config.toml
n_layer = 10
d_model = 128
n_head = 2
n_kv_head = 2
head_dim = 64
d_mlp = 512
vocab_size = 2048
activation = "gelu"
norm = "layernorm"
norm_place = "pre"
norm_eps = 1e-05
positions = "learned"
qk_norm = false
attn_scale = 0.125
bias = "none"
tie_embeddings = true
parallel_block = false
init = "normal"
init_std_qkv = 0.0442
init_std_o = 0.00986
init_std_up = 0.0442
init_std_down = 0.00986
optimizer = "muon_variant"
lr = 0.00594
lr_mult_o = 0.711
lr_head = 0.00541
grad_clip = 1.0
warmup_steps = 200
schedule = "wsd"
decay_fraction = 0.874
decay_shape = "pow"
final_lr_fraction = 0.02
batch_tokens = 8192
seq_len = 1024
doc_mask = true
train_tokens = 113900000
steps = 13904
dataset = "wikipedia_en"
Each number is 128 + 32 x the weight over its row's rms, rounded and kept within 0 to 255. Layers, rows and columns count from 0. Numbers have three digits each. The size before them is the row's rms in percent of the matrix's.

# layer 2 MLP down, 128x512, rms 0.0589, rows 25-75, columns 256-383
107:095142092130119143097110077101087114149121138161129143157161104134171190155139144115125123132150148092099075160071075139140193137171129123086153097043181138096126071112093112086109133153138161105090070151098190098142159127132122104094095138128134112062122162121106164135160065169108122156137152104193117141060080097112083123125087119130099113091105115172171120124122090157097143180115
100:128158083128133192106156118177100149135159089139183176137165100138118159118107090094108126184165144103122179107146130107097110160143159166155174152159125118117165094104079139113127165176138132140162156089181104140188091135095039072158165127085171090134134134216098121127140094185128127146127179084197159113139114113130128142175182157137110111141167120126163131129163118142094132113103
096:171077103170151164145120121146121082132086109194104097146125176137159156120101168086099118157092100085114136140106122144175156116054140160108052172141150083169119124096220079171186154132149136159118180134133113105156187165140161136121184173157133123137128114142155106082111116133166156113090134134127146105096134107111134125153099140143144100108121112178112131162167111166115152133107
107:158138115120133099182114119181118106103142095163066179183101130112181140149103064181158128136107161120109174112069125137150069161134124087148160136128117080186156082119118100131202148124152117122124203112103140143164189103084170145185166093106126084102121113174133129184123155172169129149096166120137146124160172140177122081091126110136108116090153106101110086113136112020117111037107
101:108120160149085147172104128130138159096102125147151112127061097152135136135105138078152142119147164149174181143174180038130147145143140203114104167095148079133135157131088110141189141128156116100084125102141101161150119076154149171142119145153189125132167129138126159152142162119163134146085139146169118153137078139115147138100085113122124076102188170174214138132064117130068196117187
101:140170108221135066102182130102137122130110152098164123147161123154102185177097132123146098133100127145138163139137170059111104123079094107154132105224163086124098112136111126138108129130110119180089128180111117158155115063135115183106173191086129181158063114173104156098099179124111123075095099053154144092165079159137098148059165152181141130147110114123099134153106122109172169136118
101:168122124117109163079078207107104154110121149148135101123154101123197127064123162093125161163139164137140148120120151113156113140034150093117113154142100099120061175183155154113169130172075153061167138044138187134140116158197163140118084095189132141143132066143112084122176108172153112215132184142127114139108083165113148105137132107115069162100103166153082138175105178165096129109163
104:119184153146120117155128091192017131181155111144154076106122091126115072108129150132185127118099050143081163137140208099132094102136108089136163066113184161109169132095119135116111112176132131067119147120136169187170128090148113121171129119152092163128142105117129151077169113176161135082049180165124120176150125183075125134092057117143130163165118137069096170095102140164122094103150
098:170122130105171142131131174129129112140161119114123166088144138159122123140114163139109127198137108123215090177157133074128091142099092221105152105146114140142147096114115116169157121103136119128110084076092085100122164147150105148109140130149158163150129166147128168135135122121113079153194144109141118107100114111166116121121054136150165210075119165138099111164131093095102155101109
101:079135162064146128097149073190126167118155138179166177151083092125089102119149071185152106165170196131205154141142151075120125185117116151142133158087112117146090111150151160124109102149161099114155077073138147191091119155150098161135084078130154078130186199140096163127144172174094151145081136164167063147144125135142128142153134157124135124171124122121108150101168145123122147100130
102:109153116150142132149149083146123131137101106079117112099142132111133122141126186167174122145061120081134149147144114170109099096111082075111173125123146130098081114120045136128111098079159096141132095150126162140098134125113117151167149126133139105179088112100106122163086105198177144166070075124160120076110101129123179153155130159104098146099161127165089112122102144135150170155111
105:125117122112147154155099144125158109137118169159102118172119125130043128171159135152159103097125111143120115128120130152157144156229168086121128139106051117142139067080126134176072090157104150129173115119172155105145086092145089189061126113180109156118113033125163108155098161151153159125134139122164110187063147114128153106111121153162075154090114118103184113170136091199089156106099
100:110128119089103142154195102147124156112169078113056108158114143068147107151079191131115153089141122142061102142103040101156160076095105069110144116095180109142139065150170157119055114109123143116142081092105157137145163102102112132156149100099047094097148133130150123100115163137102128102105139125161165143135151161091120137156134137064139137194161091174111142131098170134091080174117
102:140100130158143091116094131087145149092152091128125136101106147122115071098123211163151127149151142132092153139162129145158090108123210187095127102132127109138121170153133137116150069101140084156110121116123114097100100148106164151138105091127075065069172097171192196115128125187137168148175125140145114083158079113150116170169086143118091127189109130065109128090077145096107105056100
097:117164128106097090167156101139147165119142118146092159070033133099135113107116127064129187107164174112081103114171127081093111125165146125202166180119122092059129133123160129114136112070171099162113118148134120172124120106115119155120105149163097120105083166219136084155149130111151114133128122117106131115150148145088106171145086103097159150138139142200178101106175137147114145132187
100:133118146134108138119160069095115129134137114086161094125096137161132168122144179131185116139123143127172101189147084116066143082089124134081123121156183110144181140165117116075111142135103121153136141130138103150136150168097088096150125196080149139126113162205135132106144127152154122120215180133110100107139131120147122138133132149137140126183184143090127134119148189109141170076128
095:170131082133098124102092135106134141095116121046113129085127158092189180145122106096140097110101109152153071098170134139160213158065141174112113203167187165162140151184117128072110170080154085123127143105184194099142091061089134132148078142194145100134147083096113196123064162094164139182152140193157127170151094151131123121125126166175043080126127102175104142203155159132108121161071
106:173139077113095110131167114127081112124146174126148108094160113182109142157128157172143097117132120095157096127129106114133046094099097162146095173072173137122101177105167132105105100153192126161104130149131089112088149146142160123079127131049115129097099061086080129129133106193159153202097132046169170099076160103142102130091158086126149162080108109077115167124155091136132123122103
098:065110116120092123127088133153158054108123174145084125155082091149157126155127082131177134108181168128133130149111121178148138117119105164108106094127110130119150195043139145173113060136130156176144084109156131145105134147198184125107106148125128134083107186121106117133127076122167132205107066079143117127144112127129158150115136129163153113117112156169164099135135140153182171116138
100:088093153059169108145125069128174151136132136125097146103125146171121094168145146203109096113109127168145129107140149178176171206124122149039119105105130142141065101096074104193087152116125143126111145108117110104119171133157112116128132062140172168157125170112113138128138148148133140149116137105124095097117017098106122136125118165068174141139094172139138129090069118154114151078122
096:156133123069130116077117069149154158135162118134033192112160100031122135085142114086104156137175002135099145124136095238129095111151129094150151122182135088138078078061130123134163151144154109120158161165129087137116109101141122094165138089154090096131148125190112152162116059124103112112153080181087161062122190141111091146145135183107158132155103110126136163174209117170157107143081
099:183173123096101105148114166109127162122170137188134133103114178125143175083129083110085202146146134127144120080167161124119084184102166171108129155090132106114141126189152151184161124092114163163134147134133101062117108109107167105165114202162137123152122191079097157149064129144146109085191148091119093104172124105112146146108147126167162099087102117116149119136140140148091117088123
102:162134100156133151089141135177129138098164151115126158144088155101150078125089121159171126097136123144118134176129133114106152074128149137177071157138153081159158149122169085123171160125139125163116084142129122158100143107107095091124100114101130159158137149130068133119145137120138135105126044173162087170144192110115114166140118098101100080114171201144167112115086119070116150146082
111:083115149109144121104125068081131191107141100181114153096132101150205127124160065137216137100103082141127115111122175090106136107099085120143147104119128190147133092108144101133169133068147120159123130091134108089105090160103114097149104129128138154111126138119115106202134146176090160172049127135125048103153121159145147109107104119126142087150097135112170139117119110046118115175126
097:118108096135165169089087107064150129106067162128101084132148065133113091122197087088085159124102123154141069107095160128149137171058121153141142134172149209102140183128140137166071140152114115080120085111158153067084066106136104131069127098130172120119099150155140137145130095186116127182109105123102105124112175144100148099142107118126155216126108145202151117101143163123085127134103
098:115114132137143120162146143148085123118105132154074062148066145090182143118153144096095155125136160088097132082147200203099107167117151094129125171130113123145110155120070124117081110118143112148083169118108081079088148141181115125109131102209154082112128113139105099111149107110127120106131184179130069142126103143129155091132134094172130100141108091170153097097096138118163132059144
100:129135164148033107151089105160153171134170126182174090139135096078125157177087073155087146143126143169129173123102123105104108097143154052142168131087159100165106108168134084081157129097116103110146188137134122149130133151153113164079091122124114136146156110127129187143072149141102130132158136088107102105122116158112087136105134105105198132058160102095100147104106123144113109123082
099:120117139142134132174111105104205153077110162080109102088175096110092155123116148112080123191111145119134083120128080107106078144152107165097118142083082160132193155120116104105160120118113156126140156151126132164173137157108104059118152121075183090137145092101177188164142125126102122133131135130075124159145178142169117142078081073174139123103156112089141100124109200143107061177155
099:179101090130141062153121154066077200160140160065199140077095083190095178124167155130152129143148047100189177172090095193164090161111128123166133138132141189114105169110133107106154178140130109161091143100125096098088144121139155179126094080092173134110182115133166133148138114117109126146169171127118143105144078031117138150150184148204137096134144107150067131122127111148146143147085
101:152160151089113126170142136136117081179147152127140153108134169194160097171081046092141095130175132179124135141083170156162130090129128099086123150146111162141078162118125144129129077156130149093146111153125143157127119089100176130183145168131126102097106140114149064123148126034105126122072176135118133090111104119111143120123147134103123154179170144154080064118141063040157114075151
094:118156038146098116128130124090105133174123174081164114106101166149159099133139132171051091108161146106154126164098144137078142151103079126096121106177137151118112088090121120114141148088103095098062132114131075140098168190155120154149108088219137157126130120145135076102129122152135098163134157072119096141089120120105141119061159147109131109119103111153165193125128108138123066090185
098:127131117159184170147171159136098131095149089072128136149171151075136095139164132089105120208078128175119140153115062072089151110138092139157102061108110111156154119136084171092191141148112126161140095096116162106101138169084141197133146131040096135127074059119114132103116111140160141089125098135125154142056173175137105174137090167138122159154112152153141099139103164146162145133156
100:157132121149180105127169129128168129129091086111144125151096188117094108058171130145107112098111131130078051128114110120128115173133105133176119115148102141117100152158096101132086076110147128097125128098133150138087124130107100071130103154213058132106145162113160119124193122155087097065106032105085064135157146150101136155152108162091077026149127150128085138147126128101111086124168
102:171131120126110112105136112133121147128180067127125101142135142116132157162032058110138068095136194135103153111105118125162048127086119105109109133086158103107144143104134118157159164171071094145096143152116097111142153177137141102074140065140085133135152115105087069134186097096139142118120090129093141084064104097092122147109158091074169094194171118133091138097129075119144128142116
094:095136194127169141134140187092140116155106181127124140158112150149168060164134137123168144076120168139156088175166155115171150158097126129113113144175115134098099119131114143141135137174109097136125089091121123082079104118112155175154124176126135115139145113067119066125155099117119110068088129090147079111149134058132144170098100124172116134123123152122103113070189082141075148122124
099:131124086134125161091153171106131130132116146211154093142158160138146026120108166141078064115126121138114185135113130129127121150191160159164055147157132094157151123178097146148037095145078138157135144194119102114121147177171146157114139134108169152137166083098083127099145124122170174080056101158125101106122159192165122123203155080090113206110097128183112167086122110079126165155083
094:127073081092143109136095139128165140121132110151134086118110157204131155163176207139140142164136117127144125110139152160182131186155091142149118110155126200133203123130101144122105090180125110106119160088150171147100092143127070161153123129170117113079111095187145154128130146078227094129106097092148140128152115063201077101091085111090167150098088141127099106109123159094121148137130
095:107130087063088146101109088176164134119133147096105150141094095158173128165141060136144139205124081102138161079060145161122100098169142161120101087134146171123105127120098109063144128161169173069147125098141159178136089097076116080147148091108153119140124132132176121142124082124110092130161120159085185139128143111130119116119140166218152151159086127162149094125132124147055143156141
101:157140119148131161096144170065137163145097123134167097087148191126054113166087125148131123173170093049177114159124182106116093089190099122079137143162147114118119147143178139132151134058205130141129158189148093130105200166152132099085139168123109132146101103106151110100184178117104121111142142124099124140107159182211132106106061142156160189129123165101152211157137163086126129137144
104:102111062137190183136091140123140159180112127147156138105106135154142110124133160132156095124074143112128118102122163131160131110104086070131133130114116157126080077106111117127174122138118113163141122094128144077134092172063141141117112125177137145180087102061153119179153152101140150154141113113154106160127125078103091110134104144096118112142091125099127132112148035155111105140168
110:100102127122128124185099154074155100129111165147126129049139097125170137133097108123128164201150162181121148057179126159149133214125158167137112098090114064142124139103124131142087160128101124105110153095098101107095155129072153157130145122141167169142118105124132170151158100109079092128128132122182136082087109118132136177161123110125151177135147107215180142129109104142087178097125
101:112135148174088149149108077154127114114116055078147131103178163081108144105105069134137142079136141138044104104108172123141205156076113118129114084107110095116119137155129120138100129111150115107162114163135196124116114077156136109098109133086112145093129131164173113142167137130134165153131127120118174182113141122164105127122122117183165142072101137166146137124073105123143118115134
098:165135099105148104099073096159140089131073084087118139100099199103104154150095139164151121120120117055067116086130124129109164163142156063185150130119132062138132145150142108162140110088142139168114142146151134128135110116133172086155148123136118118133073097130168123122088092190156147101183157093162138205115136145175105107094216102124151119087143117096049141178053117171129125156127
094:129173154117167126121134182093128129157164027104122104101134082095120124162107163050100117116119136187116130127166167134122084140116118100151119148147117142161131170082131130163142160101142190110087104134071177140167122116122173161081165073128113173094076124126196167126167129132108114105141135149140173157102086179147180139099199057089170116097166121130116142088069079171149136133061
101:109139106120119148116121117110115133078090161132122160094113129191140116074118164112122076101122132164206178102167127182125176090083187123065136101121129153158096159123223131078117140144083097143094150154139145091176131089154188117151181134160131150197085142128096134089052134107160096174139183156106151101136120154091145141112167106123157152123161089118145162114083118081124125150146
103:135066113171122136133174191098165165143174130095104122211137129100119163109111108150128133100151123111135108154106109135121067121158132067099050161110123128163115113096188139130142055157098130118119140189159077111128091072077123065127213084073141197139209144119128143126092150148111117110210135097100114120112154106140117127119160110096131145135101166082119068107078136109080066151065
095:109131102228180152143125122143149112104082113125089194115121165083126119051085087174131103176127147155113167110138151112121161071120103108082178090114199102124139128155153084053155141130117198102183149101131088119105101137108151071161132121151110115135055164101147096104096105105086166164063183168103197090140121147087143129044151138073192098115165136148114152151160138210129181123134
098:233170139104191088116114140141196125102175110166168135075121131141101167170133133098087109121129141163143107130111142122090149090154139133082130143133144176147145097123128127120135173100179115163153123176108098163089127158138029161097163104104144092107155141151086103137145135110128146080082111064102143151165083161127072170099125171109138128156096113150132132127131140142154132105100
103:099152143211191103080158065152108136102148132128103097099109133147132115142125150132138134157127127135113125133132128067129133098133101141196144121125173143139133126113162111062149094116106084123097157131087074161146139223127126115086089126058122191148130143134101096129113115137144129102169140162138075122106134172171109080124139112133178141091132164144084159118122124181103061109099
103:169098143178097152109161103123203148150081112117115108076093110066152134123162152072144152112067104110071172149093094065116127122094077171116094174140151154151128171136121117113126131110125104158128162136117157093062103147194131166109153161155123168113091208123085101121127166128119077155059118130124117110135113127139161110113090105158164105115129072114114105117102154095159165112074
096:093150091114137114165125132173137147133138199148131103152131112113079143113119142156177151131148150099070175110114144096166147166090154106109159125147140103127161132189073119111107149115100195136096187136089128199173096084131132092161144044107150208186096147121162104100078148122195137165198175136149129135151115135153113097039179129127129148149073114150144103103076165097138180100077